python train.py --num_hidden_layers=13 --intermediate_size=2560 --norm_place="pre" --parallel_block=false --schedule="wsd" --final_lr_fraction=0.0
Each number is 128 + 32 x the weight over its row's rms, rounded and kept within 0 to 255. Layers, rows and columns count from 0. Numbers have three digits each. The size before them is the row's rms in percent of the matrix's.

# down: layer 9 MLP down (transposed), 2560x640, rms 0.0436, rows 2365-2375, columns 384-511
# up: layer 9 MLP up, 2560x640, rms 0.162, rows 2366-2375, columns 384-511
down2365 097:099069082071133087134118053164173086120133121130110130094078148137168095131142097165151187121208150096135118135157170178103143108147087106151119162110079085124132118135114210157175097119159094106124166151106137071122106128122200159109145163141125107105081117111157110114161136127130158146082121088114132104121208138191094133065121118134131149153167124105040116121095131093089166084112
up2366 097:125136150115127131114096129095091058158134126104161134163152153087127107111125188133159132174110103150177101119170122071116100148114216132113101142130120116130106064072139155136110165130122172107147114080103116102106068151105112131175096114142100122120118095028094170093144108124182147082139098172118138105123182127152155179140136140150126179137105145167115157115093133111157151180180
down2366 093:146168140182097131120097123100096105131104151118105126126143094115102160162102128083126090164131123147182113176156154098147140126104181053116110097127166132118084145175157153143112147120112205072086162036098073168098166153161110077139146074129127108137151172131104115135215086124091091128116115189140105166104114117147155141152107129163083115087171126157116068129176132091149186111131
up2367 099:186175142169188158048091139133108086138130101093146111186111097158147135191125121125209157175178151101109056071118100156134140079109113082118152104124153125124134119135112132127177180073098164091111125049139121124109124110137109150184186142155191151164157185095129150111148153128150095136096157126093156116133173086173133116152166104151124158124192114159087102169123168120197100099106
down2367 102:145123085110099134125103143134098169134191099128127136139130173149115153142145127139151136102108176135126149168167131158134076085177159116163130135054088121154099174135179143158144145103087121141139124085105127125080160127105119082086147162155142125075133180158115148104151162133163065209149112126117073093138169142123100080116145158120131113121189142128149034099155131140179101118161
up2368 095:113158130061147140144174134122129095122111129158130187131104135116103106149132142122132155084147132133136152108159070150149137123103163106115191114168154134110152144141068138061170109160149107142118117109150162134075159101179120147124138091100109154141096130129158125155139103125199123195183110143155073155170139144126180181120158170119165099109130127122120161141115155108105101057142
down2368 097:104185077109152100146086102111112115158118122169141119146091159169080087104098141113100094110108086135118097112138153115174097176168120069199085130122124140058152140090183098131086144148129075105157114126099158127145145134106123113131174165116207143044113175141140160141116072098119178130136146097110181111150107116132112119139089096090152115158110114091139162122115077157157179220137
up2369 096:140117049126163089140148127101092133133116126135148127201153123059095128138115107135203153130129133154113095150163173105104107119132141097111094144162151076133128152155087083188110176046121111120116101109161114111104110129130135142126104075192125157112119105089185144120128151140115151089048109110099124188179116124120103090091081158187132144195117169174106127127116164105153107143098
down2369 085:147177140157189127133161105082114127164185192116137151171146094160111112155103182113140237145101131169138165205120128143150157107133102126128137124126138060115138134118135165131038109134137114188097110115120142154093088151136067090111099194109170134093126084155202121145136139096157107150159138102104158123086208184141129181127168115121147169115151137134155095123125136099150107089106
up2370 103:060120204132093163116139117078170140133135117126150163163176199152083144139138110127122111148142081091080131134116158157174157170108145088110178122098154137141129095223101132143166110153136111122075171142136140159112159156117137164122143159129098110144153160170086121155091160196130141134156094096051140126097106071142156111142119148130134209096088083092137165102091124159112103148083
down2370 103:100087058119192134105144118122123180122126145150170100065174090140136096137126109114105078130145091099120116114143161148161132156099104062130192187143112169120171131180150132130129110134126081180048125118097110116065150155077082111094150161084076062119131111093191176152091136107127166189207125170140117141129145100176166152110128118141135109104146121135150129141083166217134111165124
up2371 097:081128173141112201154146124153156119089132155139116143088093105115117204070101140125114081182099074184115136165200125182088104081168124131197131089159124169102114097097103068078140098085122125192130105095088088120173105127129101135143195105146116160158123110103141104126160136113116119081123105143138147094168136112127149110161128150122129158092105110066154118087118138102125146145145
down2371 089:147161120147149110111127164086119108179152212134095152151063110186078139154141129142173125084176133130128067115133137123169146090082112125132169153080118133158157165138142134174159108043143151111127160070099116130125131098167146150138107143112152135135116127152165115139101128115083146154044120116144104128086113088130105116119138173117136117119137160175153100153096066125137109112113
up2372 094:117166123176143156087094174175073124146142178122150128153085176113130127118112094117084186191171146065106142036226163130105182172132099134159109110144139162101144119123158093155128065163144151114125177101116126113176169150119126140165122137172126200103136122104121110166144105170187150147072163116113133183095122191158148118132172105104175109157164143111149052100124074107123122202100
down2372 096:125157166164061151165107167121098065123151160084145144127126113138174087144145167176117067092148134118112095124150072109114101118116093096112065130134093069211134159156131155100134151113150141155169093125089076105126099149167160083073080118167123095157132079177140093107089150078101117123133066184143107161117128128170163136106083109118081113104084148197110135190123099102087119063124
up2373 115:104141095140096123108190116122132172109133065123114161145135114139125103140180113166150106138061084108134143107167126135152120084156087168132146098104147151140148136124209174114102110164132167134072104125095142127139133134102139149112190187139135091111120147176100176120142131120100122164170102166122141076092117083105131158149129131110152144142079103108156228087102176105122122177102
down2373 108:109142128116136091153110091091106135120120140102101156114127140166078060108186162178159098171132138100087165076174147088077079102178144124109172178133132148146126133185145110113121122142094107161128146182065157135108135102113138163109149185123094092157075119058121120057072082124154115149093111202088140065123102218135137118116088174127103093099108073146164182131136131207074137165147
up2374 099:120157173110144105070143116150142129122138191120060189082189152126093194096108086153125140093141114162111105123165111138103129154170114129111153114128152164152169132046170119101075082159066142115179129112116120154079099178138069170117115145087087114204161122128154138137106049146139112092148084121138120118148124095140152105074148093131198138156150145143098126121134135130138077133196
down2374 098:095159146144110100101132075148136122084106093082151109094099160078068141072066169135088172122132103134185163146125130150183169178145082101116096144149071159111162114142152161104121112098093152109138112153133138122128101105156150151147154174081075091141109096147080225080075097141117084156092136130075070162146118111141143113153163152101149152133139187087114108142126099126169158078124
up2375 113:174110205145117096136145101117146143113173111105127132129147122096076137158064106115131101102129100115148110175136147127184101157157132149125136150163174079102166137137103097121156136103103191130140162104106126070113168108142156134187133078130126150148149168153094132107125133124124125183102127060085168080148132097068165130169138163145152150108154100103076113111170150109097153131118
down2375 121:132136169110101156155118125133113127135147151170112156113093067097115114174075169094112140127118129139177088132192133128136079148093085106074115151145084046143107139150156111120123145048110162070106126143089133117112123142133115097142102128110161128103117135114154149142143178106130096154118141092093151122116141067103153126133141104140153131148157118183118160136118096126137092108163